Part of a small language model's weights.
Training: a variant of SOAP for these matrices, 3504 steps.
Each number is 500 + 40 x the weight over its row's rms, rounded and kept within 0 to 999. Layers, rows and columns count from 0. Numbers have three digits each. The size before them is the row's rms in percent of the matrix's.

# up: layer 7 MLP up, 1280x320, rms 0.111, rows 127-208, columns 240-319
# down: layer 7 MLP down (transposed), 1280x320, rms 0.106, rows 127-207, columns 240-319
up127 097:462479519509517343482553501592529536564518537477420478492503475529535470503508543515562584549499508571466524508456470454449536448539437545537464471466481579521502507484458551598522439500501534507503472484491594471540552456389478476468474426
down127 098:511475508575508521498519517403567418454534469553480533443532540481424554474541503478489533526522440611436559529588468470479459475521460507473461541526505517530521476519513479528521444532434470590487541537462493550487510460524475427451475513
up128 108:523426502504579469495462467527456478537536562454504538405480425491540539415552501504532455516512549546507444450558440541538509469413495492511519508517505460499573504523495399539561475510478503506465453492462460516466551437505473453478443507
down128 114:493488482490479493529453423496477480490493552524545525486478474497453537449555535480503505482529480527462535543569514462582597513451536525441416505481533466469476502536453432494464481468417512474445495466447434478456564468450464563498486438
up129 124:495543474523503500469595504556472552518411492503537516577527446492446496467544573484475507479536489545584420563488476470540528540519495465468470525545535573553513486557620464458430524498549507555483532487472491529488472535458513456527464481
down129 093:488473523486468462532461419500537516497516541547533544475545544449497492554461436466487517488585501519474492383519515448577519524495537539474418492553527541430571561582565524522517469528479448525440569513510458541485489469552454516613530463
up130 095:481490467551493472566491568523481447466509527452502575460481496506473447395546464477442501509486502576515526493484420505494519503529485456517463444503543473430489476518566492503536535487544442494523437479558439547455521502503539491501410486
down130 099:552488373487527459519527479501512431430485550486490485442514413520556543477478459479509499469497468573453550463444544446580505506603511474533488533466489559585464383567509468513428524536472534505456512544531524451482505501566483499430454552
up131 102:536497560507578536455479569462475485482517521490464596481509538503516558482474568488451486493483530496493579578451470548510536545565487464422434489521490472572512514578509451492537464455502468520495537506464462483489486571468511555525516548
down131 098:444541559500515434431540501478511574522419455435456545537442453411546528511516527488483493455471519507543450507483486469566460428524524508530541454409489498526518474511486460478499591473481468552538513485522537501506457496468494557514487492
up132 096:510582498508506527514533498507446437527507489551449465592458505527596514468498384505451466541580507486474509434479534467541447464482452504565507545530546514428430500492524476484505549538581471504541446470491463481549562528477521509435507534
down132 087:502456504554487556453532475546494521494472412435500501496507477441505460472521514572567563485446487519462510543569559507535503476486443518511487518495618554478496463495555450504488496477443467506501473476511550488467412546543426548556490522
up133 092:541475541503507537505538477520493474472532502543462525521470414544508500536546515514417472487534474528505519523478521445543481614526495456521484526494450486547571480487540498469446501455532420450563438435521520535539431541484550514412460530
down133 091:475475535534429468546519461514424482494540418535559479466591535504455455579507575466526510459491490504441477509424473489479488500533503502504545512453499517486469499492557454570524508496416437510541607471530499554452454439502513522452496494
up134 101:478466509509545531566475456528518539507534491527514488558467485512417485497437477548553546468509477508596472483477458491528537486513409471471498430528519530545519506440575519510489521477437522516474443458468514510560467524533524510458543506
down134 104:465455444520468420431486524516487500484498502514490494499530532507454478462421485573484452534549512526431449562482488503473474520524516527517527537524504453568463484478485438506512533515516430496576418465517516563517426478389589439522484537
up135 098:485495456486619479562590476503521482466467454507537482473476484448499526594504517488475450514509518458495428524455480476534511520556533542437435397448459538481440531577458460470445494411445573468460521512564506457424504483474486575530487487
down135 105:428447478436523532539556484478500541509503540497488564520562483423417574539479518470448492520465494509524579488526477471489531509498478500457468510519462516437462529560506446500533468472533523581467432514503548557496452461508497496457531476
up136 095:488472541545538441529481470530559449454476471500456498502408458468546556499534540447489515474527457466531517501503578593559493512501483630492630458491508505425515571457497575485506520487489475593492520506559455515499489504507511539450448545
down136 093:475454485483497587526480558436508571485477501501485550437532602463504473452533493513542517497515514491542436482535410521519550504552475426503461479526506468563498489480539462441538560558516498471437518512455496456475571577447517556499487438
up137 111:412473483489539510537516523513519532458483548495476500469492512574527461482465362558440499513488538503565502540501549510505434571518504538486509486425480485448509456463503533439487448409484501498542531501533509493480515563505481499525624485
down137 099:528503525461501499510431577489521469463532498442597508477470477493515387455469498527543489461530488438449529469502478506505490480483484527598461473552560473462455511431511566534508501567519497493497486499541465571497563525498556487498466501
up138 099:507552475475481500506465554523499432552428483445502443526487520482505510513526489495517496506477494555548486421546484572481449463525469497481530529462472550503559405520532489435501539535507505537542496572596410539459478505468512525598618455
down138 099:525546534415554489517523539448534484418558535497486507546549443507505469540461503468524577484488489467474517517428457478542569479569515528499519474532465481456578528450512488544522459550461502486537511501555479530514542463530459462572506534
up139 100:558456422505517480506490472569499514496454507453482531484515446487492478563468477542504546455504485465520496515511590483575508447485484517445440435408398523472461476546480464493460508496408480453432512441492514460471574492537467484516486411
down139 097:461520510533506459479439518475548650497582562489485482489515545513524443509556516497503507515442552413542531484498491507552498550485514448506460544536515503462444547518480503516458452513486500467488510494453465485484522480492476530505508524
up140 099:486544453554497518512520473471533491457444467508547492553432433508434483629555506454493479512493495489490464475512426454522589500522496487477472496521590510551618442523540510438456527461499451497438411444469484493538513466521506555534576459
down140 104:561480555536515493514476475547496434525522454490487458466519474554503456462458498482509477440498537556475469342491534474491467508442498542567394508459495478510450497527513466471454527459454467485552509437574546572498483536531531530542458500
up141 101:477524485506498514530527521487483457454499496491466531546543515522481563518514453455555516531498489462510503503519527551523425528536492435441516572432461577474504458570484508449480570463477507461525544472446495527503428524457507528506551518
down141 103:523495420510462464506492464552383486490554472586505506483459557486485503477460549479539505580544545541509484489521528482516507502504559547483529510486532555499483459437572517498543396457516524461524463524420471591526502521513462473543541525
up142 095:498526403468477551470512532530540540444567554539526574513477517570519512474484473384466541492557481524526491436452518513535518446558505470521507488439479536519444449454546466539489480557472486449524589498522535532547474505499594496524485429
down142 099:547513502503484521493452418496484496482503470510549449442560530497478526501433550566585480515532518500427530525403447568505497484470448421488515529591513488482499461529461518508519430503493545554467461481483516439596480486523535534502436523
up143 108:507511502528459539546480469408416464535542509473470486530498502538482517463491550509502396544530501448555482535518473521523530564511444500445495486511534482472473476577547466500442488481514466439585396533544530509520550448516543476507462552
down143 102:497456606467462482519470506460464485514511510508539501541518504473454474512518558553453512516459461439550447518500517466405518494621546510476457471525487505427585519470491519481443504546484510495448490475482447396483451550476501512410478496
up144 094:494527531545498526507490488535499496549461535493583549525491494619546447523523476546459490518454504550540511548499464532513456500560499427506562397495424467492491416517529582485473474569402506454579550556566534527499509525456509512403456489
down144 096:514397480483426529489486512465521500556503496565395478477563494535420519475489472494525507534476473511456575509539483480463519474483557485620449480535560485485483488469482485516507527606513493499450444512563518519592518505489530595550440543
up145 125:517567460570483504437486533458471489553519467557471511534488506477539512518494523537454449538566551479478523473547518519596478498462489441500528443504575492558419496582555508501552473537403514530487533564460504499542548519536480488470453515
down145 127:553478512482508545353467564574455499470523472546540483504484456532471550545495487571494490529533470531507509439518477472441524557448541472478492490422442454519501490501505503472568417523426495448479506506472467500508520543482466516406547462
up146 103:522540516557538462499449582456515488493458460525497521480494511465543446528551461557535542507496448497436503496570461558479394498514473538526487446533567498524552473509594465441479460512510411463482464540455459469529465494518570433445466464
down146 088:536499509529483474493398435459541510427486546470507511436485489499545494493537536495508525444501476503466457444479453482461539497529502589489524465561440480440480534533487507434485519510568509527455468538507534535493477440457501519510495518
up147 099:449540492416440498514475499506482498465504557542486491501506502498570480455528470512485449482543483590498414518547454560550547569544515538466483566451531541484468491487414528414457587464421537465474466479535515539505512463462486469475556456
down147 110:498536488533451467466441479543524529456502462573470499436499473543465475480550538575523408449494476497518576478572486473492521537520486550514521473561546473491456540513475484511498492471431485535497473398525483613490452506409492533471494545
up148 104:563512510453486485465535460482465486599486435491495551530511473460445526505421482530572526500456492514544505543487520510504566513594434460446449498540515565560579484486497491504490524500565475524436460458469461476476536548502423527529487417
down148 097:500505555499544507513505461498416518529444457508499492578497486496549466486507502543453531505522495466432492468468451559559483455559563513513447440498462511469445536525436444476517408483484531512572476529529476476494508536428564489621462575
up149 095:506470508526565469501558454472507509420522501523468555472528525552445504511480479510516512482498488484519557446539502514567496487555506565555497482553414493462499538496476538500502529526405465479467495486469462495460533513557578491520477486
down149 092:511537530483515517461510546450490496525511521498557435480462507453511483517527487487431462489485477518510455560427432519461560533458519462521493460445528478526507519558602434558495449425610495504481429469534509469434476468487465446531512424
up150 097:479483498495457479556483565549486466462443454472418476490497547523523471471479513476519504434473491471495438454461471447536537520448445534450452477518478595532530487524533537478508543467492520486495533471453517460402517494514475462461519550
down150 092:472389425457474467450481495556471533479581527470513478457520438559532536503538479489539457504535462497484468496511479453512487439458477495542560491490539476473547489533483429548493493567520480517547519444514503519519421462423518495472501537
up151 098:410548486532555480560459500497513451426512514493471532506462395545449523487535518525492555522579569503532465487585520524553548478487517521511516534565504495466499516502496545495517471533491606541475510544592396485454573517500519530559590497
down151 102:542551538507500525521467508496491429391481527501511513520501510485544561485483523520554519526513410499517450544480505455542602522556502474514502468469522459503524513498480529440512505477436535481524518450510452458560556471501498514543497521
up152 096:448450506548482446490474537513484533531448466453535524477514557558572494534514527509522485499500510443525500510492544514475442493572594521448460477588510502485425498433537552512485483516462494445496514506530477436474494537559498491399502458
down152 085:457490596558525473566558545543556519484452467496513483590439456538536495516464539546461470530464481405474518468505504535405444515494444548552502551482441458494571523435494484457525474587476481536467456508494564500458511487476450466488464522
up153 093:470498514491530579498451502505516516494599490451503435495467509454522475562526451506506549533516533507571538447550523522474510483429446556468523516598555520539538519463535522491509533452485530490543531504522408507492483506434489495477560506
down153 096:485520454486555463521472578565497465547471503489514551454502492538410532432495521449524432474529434527495434555526588458548448497513509499573473543468447517558486455536513460497452523518481458480459409538520553493515505444514588485553491509
up154 087:491488521507479463489581456583510490457463483458451474490495512475463438540503461529525443445467482526520466479504562481466517549476486563525561483467500499485520554496502548584455455474525528525527496485504487441582542456498627506470462605
down154 092:509431494487497486490497517492459543536496484493486479583556528465492499590368485503534489577488492458539540441471441571480415458493502457460520444531525507544464452503548417514448532500478401527470497494555502548485426538461433506502498433
up155 095:495530433436508487512462555506571474499537489525524544526472544554528515565429529459501478387558597484447475534440536425513491480492470519445559518411548485442550479499485499473471553524473458518500476518549523484520472543510592523501517431
down155 096:544450513447422506534470535547497508434517424534537484483482532548523503509576479430503510530506528513416560486522536472486512543485539535551492400516514445504482531526535524421494483506501507524462462562481592541529481497481486494501539509
up156 103:510524456527504532491488471575439543516548518554548585443520512480466505501524497506561481496437487561625527579537496488531446494514511382521545546517518507574532558538450592430518518502452521434476516497588456422541534534455504521472495500
down156 098:499445510456445553451515493475513550464507480448528470449494539497448530491424433469519480480472567503394527530531469479531492530475514468453506379557481580526552486467498570450504492532517484494508522444524520499547492511476505484506501507
up157 108:585476478493532459489513435570576434432575527512389491542512531494509520492500458535549517405508542478501574511458485573563452498619474480490476458456534426529484448486539495537486419459497504493508471532550473511527510495508470466476512480
down157 107:600437476510521564506471506565544526469553543408441495483493566506527533390544509484500525446455483471545527504518409576471511484515511528504529463485560509527537466490526454498432422481501572548512540547494508486531504545466604476535510500
up158 094:519468550447531558455478439495493524544480466572519512557504573493496468468475519491463509539527539475496513503496553463460506525537576550478503445453516524544595551512491536527488516530485499503508532494464578467519486537541503506546519477
down158 094:528499472480523447409503507456490500428513486523440572475540495542503504470522519509478486502554462512440508558545523483493457474516474455483526529511526490516415430493515537501486459518464493524515466415501497475509516541535520549504459552
up159 093:454466500571582504479479494460554433450491511487440440529513488521396473517522530490483529455526490534462504571536499458549556438505458504506540541486488536494573532532499510499507494499460413604482514540428506499562488454579473481542461481
down159 103:418429499516547511574519444488498546358482504465569543490515546437445533564415543586464581469479463535526462517433495537464440537522510523381526467564478524491574419551453506469532447574516501546394495581469491454478494521429546533553540525
up160 102:455505511531518477559469393519520426495495536526500485427506538409519576453505415508542549515505430555481550572488503553467433562511451478481436437558563507486515513544511492561518587497498490496474538478507488444483529535507562496442553467
down160 100:498452513509580488456473510526516459418541503432532483554537406475542475470536468417465552510470475509475527421516518468477479560548509415514527471450534490462436515450459460485469496444492544550480474559577537463491503475457464558462511484
up161 101:481567455529512495516548614474466470513527580489494492489524532448426521464550427500487524526467526439526418453527446478464502540481455549480518455470494430499542490514469512566474484541540564499536495474556403462529450501488533476495512492
down161 100:566541516516533517521499465459509531545538519537519622509474521547521475545458529463505527487492547455551527492482533544539528433519498526415581502529521490454529496509437513445537549493436427453496461439506506461542562491531566500557502473
up162 104:455505505475449453507456505405471464487482552589538491520433489544517477556518499404500517495484574492512472450508493609519462538400475517399469473525431523440478470514457543487446518527497519518516443533535509507516466499449533455467539527
down162 111:495508452459495456457487566513483474522512489462552537485542540504530464497460500504476468555495516509499545540516511464571461457477458433429453496506503459442487472458502535557487531485544517457494475579516534555530431550522502498615486489
up163 102:467522491467499461472517510461503493469475554561502435513504500518565567518525513588499486473575463437540454510495499479457467522429476475433491562477515525538556517545541543528519499474526482446466445554442529496488547418484481568543474461
down163 109:526494464517465498533535579490447555522539498549469452444459492481507535495485455515567473495514449487488458466473525474441513519430429444498499506502457529538523498449553544546494555492556446539521529468511606457450541530526503457502466530
up164 098:564532520538572513484502508483445498500437518491449453539484536494466507527570528441539475426505497564539490624477500545493494503442474512491480530486455503463548483514505544533460498518489522470497582538513437523613524441468522524469479537
down164 096:490501484460491536548456445457441563438491450480523398550536426504545499491463550555521506544480516517438434549501535484506510513562507531513566465516500515530471494529539492481500495535552542475564494485502519504451532518485405425531531508
up165 100:441472464538473559563502486361457503549489477461479525480520400516507464564525472572511519532522512513482569513545493501519489454531507424476476499516550457533500568568466546509524520521495428432521493489556482453519507495538551462525534544
down165 101:464509475516518484502559456475541445499529527477490591522481511476505476474492529537527494504494497435418476523501457504532528498484541569484468456547441460511443519456429528495484504483463497485497514482475511469477467368521468518487535575
up166 094:475494516438472500485417481510522482518483463508474553530501458510487421494466556444507526427504530504495521456481479590533432489518514585502464533475470522550498478498476423609478462483495485506452489508446566559538542548522517446448477538
down166 093:493520522505483533449516440460486511491514466522569485475604512487467478525513556455491561599493507518476488451444434461418562474607504499609541479464469507505459435446568496472504596544518534562517618510511564494526466511484542498490513445
up167 097:512568508456480491532552507477468537476485510549427496513472533508531525490516504512488461442512541488495394420423499589475454553514478481501495501451472515444485523477485504484520435508520473574490495404513552555488492515507484460498572529
down167 097:493475506545523559495474531489455424526507486485472501499492471513515506593499597523466496558582482561544432472530527490449457417522494489514470533476526503533478398487523489428466429514487497452477534552499514461502474541439549523478440532
up168 103:564454472570528489454556492546481565428523477535476506455513533500512525501469500443525496542458493476535542474570418541552546492481467527502518455495457540580441496490501445509523497509450424513477534493507496498507525469519541486465533500
down168 102:375455502515491516473523500516456501499517512470478507504513536457542531577436479520539543478514446492590519576456476511475531499499527586484453477483499560455498444464491587508525507536496446570519524448493400557529478527512530476485521530
up169 097:518523430549491502439451518498510512517461422512548414483433525519590477547492443466505538519526537505539560494440461474559520496472497504453559459523443517549474498506582508507485472486494441532506540449506459477526524466505475526469465561
down169 101:560560545510561507517519484487516480541565467518508489475509553527541523498521483565528520485498543390447501539565510530478475541521520561546466472532543500580521474541535553420510541467476504491541513546543519524488491532493553518527525518
up170 092:564545529482550560520500555476460418419515579522549493425413481505503526476502565447531545479461444515490468467528480511441474488516436509472534512522559508501516493492532475525541464411529554447455485537466494542392509470457474512366459567
down170 094:471563522454490526440450520519570533470544525538497564441491538505503548504495508490468520485576546467519481515553518540545497486490467457491604491444522417469509526493447579450518529458527470474456493479515520469484503438512492462491511469
up171 101:451559484533555447510563484447499479591497492546536494431482534486454518567550449507604558473457512399485600502473560499578466511509478489427513487488538518465542524524475470515671425496460468500556488445526498451508501470498538429454470534
down171 100:476509552534500429549481456510505436518470527515519455443449496441499488500511566515482543511470478558522514519474479536522522505543512498571489573568518513513433482534468530512524492424492529471517480544573503481581481421431481501500507514
up172 106:497475531545526497520559538479554505517540485439447489537571522425549585530500525482472466554439510410510531499518434472584481470557556497587536508445404486496447541509568545484513511470502509499442446582473434463521502539463462410518553449
down172 104:502458522489513483437472479450500488504440513505469513530553415488521578492522494497516490575516518482529486409490487418464473495489451503497496511474492472510534497542534481527517526523557545422530542473502558513405476527526464469520468473
up173 102:501483518505546519461519471437489506495511478495543517494501492523456478473504517515478534472457588463466499514532490509443473478520497486523505497478498512522520571511585577508582524490594506443521520492543492614495489491566451518493474458
down173 105:512531462528513536502501459440619588500556465574564510497478518545475542462474448446454451506481462536489502432523467451472522548526444475444495456476599454499519588499506473454566463516518486582523490531469522507451487497484511499486591512
up174 096:487542467487470455519508473542426530510472490480505502419506506498439517462550535559461482535547518532474514502422519535444483571522449523559514447501413519498455532484469487546518439465445400451459589470517440397446471443506519496483559537
down174 092:505466552549524480427475581522497530529511518550535483517517459539511540487542444451460504477527510461600528581490534514475504531467448417544536473482494525570477483533481534411447524492479514430504582445524483481558489480457535517521480531
up175 103:525495447548520443551463596433563467550461468504509485581566484458488427513493442449538515499550537500479488463489479530480468533490506575531481460464513515486532465444448482465438541493521584456507544492464483529472565473475457422440505450
down175 104:483502519485556600502488564473554485519494468497516497541501531410481590492533489483451510543482484501464518416472514526502433430460489458518522505611450522471520530546526459474480483512450492488511503451487440501520484464507508515458491499
up176 105:512433379516597498439511493600472483490487477478487513574452501512550517549508509487504532483574519502497524483527494519408592482522550492516535496524549463503478506548508506499542544476513575496537468502482478449504567474521466457451569471
down176 103:537476509493463528439507480518495448488551482493500557474573561509514537416550547501514515497555496514457451505551458505457504483443488454454429522470493532450531508527515500424533457505506524451539473483575465478482503507480483540433519476
up177 102:452441544451458553501443501510519457527482450416488472543478516477461433514425511471530434504528474546508473483546517487544453484503524523504452477469534451550497518503490476589481475493558539542482476481515410521519472522571497557455423470
down177 108:483429521578476548565460447496488462485499505520506462475475533496503460496499484568499529462502464535477449483458459499512559439463522427510582523453480515478509472447485463524494437485542464513453557439459474442496459501537542584474503457
up178 094:388522431480511489504541467469495576478419526533553478498462501445466474497524458444489579608474496523511475505490520478456514534481454516542536566465472436512502507511538484458418578463521519438483499533501530503493557551529505498539506557
down178 095:531457536554554469513580512552488506495474557444466486508497539524549472533502486602520474456556535532496501464563496466554515363514484517466469509536514430515409456425442507490513503488536528500489497556477534467434559505503448490403556503
up179 110:491476472471452575491535497511486508615509518503455493516445558515593404494541470468517489499575467473533511548471454502507506554456465488580534471530593520480529494497528460491552508447429520529474454461420549487505512471551484462454484487
down179 102:475473548445488456544503487487479458444492537477465542511433463506516532517527550526566538574521568478539444380509465498482504527546514552482441454494524490471561394504467487515539478552484599456485547550477506490474503488502520466510456437
up180 093:499536503547577462465550419459540614435473566535548534563524536489537560518527475525505468478469476530549489485455576475449541494517555447460517508525540527476521526589582490572473475507458488618502559487452503520498539499508482472484525488
down180 088:450395463442455520612499486472546502528586497472462520482554512482512502477503516505492520511464445475456582486564514576543507457489512541531536483568453517488513486481480557469544518607502503509518451544473472420566480522506484486520539493
up181 141:508481519444526565499447574461520525476554524534598545504474519509523535491511556547494507478555525498519533499519492520512435442622501533479488515563446550555542479462553544556455515525504525503527516514494522505445470521467569530454457581
down181 117:453454462467544526443455582499562557495541542533533514417526488546516535530429457522514458506546479533548490542435471574545437504573470460460500532517504531565526483526531556605505536529493501517516406469534500532465524474515490416489497497
up182 102:430521479524503417470469489493500492465469454499582479544552458467450475445429483509527524505486471515536520454478493550507513452446426534483537483532531421464529486496540607499445555522544478522430457400492426573473496397521461494524530509
down182 100:469507469499446494488505401464481524491502376480407536550445451553529481512536548485497423479518535484485490492466497544496486483398422479518518461550522535401598492587556507518463496503510502528484476532488541539471519506542539421500451520
up183 100:499558424451467475511488457510469491565513501539481473459501486496508554531519436479479605564507547443463507575547523585497584525539520510484461464516509502429513498476422495486552608501557482483495483602586514471508474492462488488570506529
down183 106:573502413473464531477502524481508578501524517502487546485464477478486480486452517551473477450438439512528489499466476384552457535510489535482544526428552475504474514515488469519536527516456481530488547472481429474512498544603459537523528390
up184 110:513508452504494468552530520450516558525530462524506514522496522547430543479451519442466538468456506515521490454498517553518468477493528515583516560546474461493469519497504513497565481487543519506484450486469501539537534489551509505491447479
down184 112:550471464476477484555482493512432531501508509483609504417518519530490495489498519540510601547512480512470442452521495542498520528526508584491523570510371435550477431503558532530473524590524465428498513411460500474500437501520460522430567421
up185 100:549516455456439494482454451469506540550572489454506554408577539520563472457539533511497511469520457533449523411507585501482458435551461508371530513493518535470449512410458463504508483508496499500534457505523483487495505504438443485514533486
down185 096:528472497477535478542536513499465553598538593485481569455470491463616512521447503465554470546493549549563447477480439436520472483492452479439504487494526474473566580469483577540532551521439519551568478430424547487551561492468439423537487531
up186 092:502502523463506502532552510436540501485545496390511458508542497496542501477581486542540528553532522497398496545473495536571485509467505543487432514536481484515509452539483521551469543498508531505517534519494485522512566530472487484485527501
down186 095:505528535576507513459498471481469511424468526514563477503492445514465452447537550518501489507480462467430499512528505478500451422487576454578521555461495533562470576493524466478452562521572463456498466436515471466489492437578427486513431453
up187 092:575527527545498587557540496466459526515527475476510513476491517517483450472533506539462467498484506446499519494504474498520553455457470538523521529503472547564499411521490591457532550567480532488481515473515515478498583453512492521494528578
down187 094:496450535444492534512543477529478508504571502482505445555506549409531452488442525501503449545494387499462496488558434490541417536461509460531464506515517462508505557547529510505501514507514486503530452514510551509565553433523442478492495498
up188 096:513577418489512531525518576474458433470487501515486463505494437604538420544468520516496444535532519519510448517421453497506546523545448529506496430455453560478491536467527495496542555507524456475504495442514434446557497494488503472499481469
down188 103:430521531493506561500433473468502476574498402537513531486476558496485527474579471485516473600493426478508551486524536508513464539450420450427578544509472493506518462514509397585464478527514540521561560442515569582476530475415412484450503527
up189 095:544504464510483452566521533581464473486484432494534481504513417553518593429495556511506491583479482501495437530501498534526458497548457569526480408557497444457459487512513453486545463438367533502494545499477504505509542468495443544514500519
down189 096:509500482499504470525461460537459541559508518488551546496523499452459484518478541568472522463520464431518470538517504494482508515452509500562521497543540546451511443475485517534483509533547497539460458497457527507492480566523567509494397497
up190 097:507469533521402549497496502488495567473583422528458530541482555475568415529533487431585490444469547434559445449502493489441553490580514464519595486515460468527528494469521552498493490536533525436483553467477509417525566488486571468516440518
down190 103:547488490445473441458505530525512543506462525538426476493493481528479527525484559522451486443460561528555506518537538522505490459477478496523498455490521544493499538484527535548479555541493521518556516514547460477493486539591526472524531517
up191 105:468500511550607463452588505467421465496489552574440472495526498536470523546517504540503529486526539600550611532484465486490463521483484469473543499451520527440496558432473489521481428482524487490515507498525492483526533555537588468513489495
down191 097:461456522568510439453478481488497501499455452513580514474497577480514467456444611489551490550465462536455504539562456584555531489493447437424495564483520536520498508422490550509530535499514468530467482507508463497550440540539495445510478566
up192 100:480592413498477515396546497515455514523511478585509456451554413500599512498508503525458542460539440467544469510427457457504469514459514496415544530449614547515527508454501539533476519439438437488490533433454461508534566487562537498514547466
down192 106:411510498516506448536515483501440504487506506473513511439520486506473543504542478510597519550494515480525429510474399485466519501526449454571475511553460534544536523526531495558488651582477472582509520586519482518512513472492497444538486512
up193 101:524522435502478479489489475502451503494463539519427455470475517454473464546541484573475466485531470531515548480460505544453481541416458509509504489465467557512509514582549531433448464458519533517511597508473500455513464527537487535664538501
down193 104:507432494462475484481464509516544527462489541466484443429498453497528512421450480418443569452467439515529527552544513476527527537366507522567462450439524531512517468474495475478524514474551472498471493464515453546445573477554424593463551454
up194 104:512540509515432516467483488480501507481426486515615488469487477550524465490511413477456473511493468581530550516524527523531534510510500499491550553519520463506486490527506525573505506512529557493524549523505444535439490505466449483482510504
down194 102:474444527434451478458503425489631411570514523478556493487501513464517541534434498509530458534528488440525539471467496513552493484523495511456521461479474578461504415546560508489538531504536525530497456458473479510555570541489523424562438420
up195 093:419445423499423444514493550440569529441556503533524515511560474494510547490489474516468488460459516560490487450472495477468503574538491488493475465473520461519475431505478519547511487463472421508433477536494491552556512523539493449479528521
down195 091:503469455422452448531443540493493594441580495463600496470604510488482433458486510450515499540434496482519509513467543471538495477563472559514490480517499482436519508533507497555634537543557518467455490502569473469508468532505507471485526572
up196 098:533460472497495458559517505530506486490478449499524498526590466538497459527526533470446531554546521583467528539543466474470455476446508510548455530549439480496475452520475502469506520550490535500501601504523420518412511507490503531524599543
down196 101:542527467513479545529445500531489515506476503462508501507477508462442512460465457505528459476473512506522582436506527487534546560485462567436534507451547487537509462562520522524524460517517518437489544562501576547490486535498459534498480399
up197 091:541457605566463457546524568453490587494481541452541446490467484497542505488432498470493512520491457526484564435542470457571416434518482496544515532553557419499464514554505565526478416529479549518493503468476508521460436454529559498465504498
down197 091:512512476554553470530504500470462547559483470539473503429457435493457511540494533571502449458511456494622512449521567488517473508511520547500493531524495505523480531425429451437486541509527537465482517571477466521545485548466550526457431498
up198 095:510508496439497405517480507501469478522528463516492490506509399505499520545511471514494484598538460487515521507404505484470427412543531526536435566461506465584491480552479381424463450492537504497523489549476482503555463531516479439516459509
down198 097:457488505515466502473551456492528518560553530527458445459515521491499480410587517438372464457492460461562458527524444509542487517538496472595497462451566415472498614505402477480566581450512559469484477495513501514484471496514528467490473483
up199 098:477491493534463518529518423520499470553551506460591466483503440523575550489553490448493475540552457493516470487469480558617479495474504527482516554488439564456491492504479517431514472555504671411493484527533463506563562509484491494554448542
down199 112:511523497465549462510465491569546485541510523511549435518544489527476519586524488487470514510465486447546480581560447435588472524570535558507470454441456569602475429475460521478487530472483468455482472449439491429466496451457486483468455476
up200 097:509452459501428484547495431523494469481460470509467478446542494511480523516523555520456577429493445598548512426533424468504424528469495543512458520460462444500454492462537423465540529474488518478477539432469505511477517464489496450523462514
down200 097:488489556433460489477535496525498532479490468525497496484510579561537586455547464499494476497464491467471446553510523492515480478513532519564491526531511472538496544503584539451556494425510515540516542490470581530444442537482525557491519529
up201 103:544547499485519486508457478511428453516480481471495505541479501502564467455510533541494524574507494501511462538464536534479526492541474532548498506448426505473463499500580498503550505470509497587589450492452479574512494449454451483467514558
down201 095:508505496519539497505551519496542544437525523523501553470499539475474492400490509441531540490492437430444483564516532540493505466550565494408490506579464459494504529582534483529468459568465531568492514519506426487443554464563488543527498482
up202 105:444529486455517541420500465478496526545432513484511486505477487531483478493505479412509576555517435538606492474435447568539455493522496388456578526415459499453522486539504518516481519441437511551444472589519538508501436508504496550517481552
down202 113:492510492467455484479487546467569517513465450471455505498617515560498504435490470494554576579487564455564475542527401475487519525453556463497517471500510477456570475459440550456501496423485471451482490485416441532504487530504533420537520494
up203 100:469509489439449437502560553482483446523523572440472498508534458535503489495542459444479548536523517496426502514537524500586512491531529511541530493474537540474531500512503462487519517529468598492538536507525496513490541521471498512462527485
down203 108:458569544584502494531489483470503475423449548458486527461542447452445471448540528506552505481517593460500478542526444470422485462515540456517519481557545456472436438532521461465483506572531544529526546522474513459478503534524449565522517547
up204 097:511491432470482503530524487550498394493537466499445532443512521478545479569503519512455484502455568568510489461478504499457413525539463500470470572523452509570497520499446499456553432447492533523552528490511504452498477582486511566534486465
down204 101:479438482563482484496499504474508502531474454609490542582451520507516480471457470494515461501410532499430538455433457487524599496485520448476509525450482535452428551428441516524467545557520472496479523501464495490514499485451518470519496470
up205 100:500508489469531501477514474541504549461545502526493515524510539507471456573491486476566508495497493573458441525424565495526440510452454473463487546565517522576450467519464537513475524512451554511589536554510467432540476582521517490499491501
down205 102:510608526529485464455531531532538535540463518500501459438533482565533417441558464478520430467465443478577569450500554499504464483499580529486564487428485476483536456519449558545452464463492497539466495528510535523533483503437495518463595540
up206 102:494439493414514514485547577478491431468522495418576476515514519472539491528558504536482478549467498508524577515610516502540498507538437506489525465498502508525508503518513477509459514430408457544492509434485525486487479457393574446507490501
down206 113:486515502498610491475589466466539559428491493474506450517495480607507474495541556485580511442507453454550562448536492526480490467497529494563475476516448466433518470541421516515532496548493476508566524529539475476505527549495546523458454409
up207 099:489537508529412454522526463449507568494450465528464519493494439442520522547517517477481553477507479539439486548531512545483452495485500535502526473521466550531536476418475461507521536518474458498526492544493472498553502480537487478504536494
down207 098:506504481525476547466475577518488556502591505498507499472512498499412519490507449457571564535450479528427454495505562505516486556521493529508426442465493383474496463535510511569520490492504535509512498510443501554484487510533489521542462529
up208 107:513438465553441474519494467475446497559539486530479577475458521510577497498523564444493476515516548509507483461432550539431472475446457510404573466477511569515558532496561526489488512497518483428476476474505508506520525540538491486508481479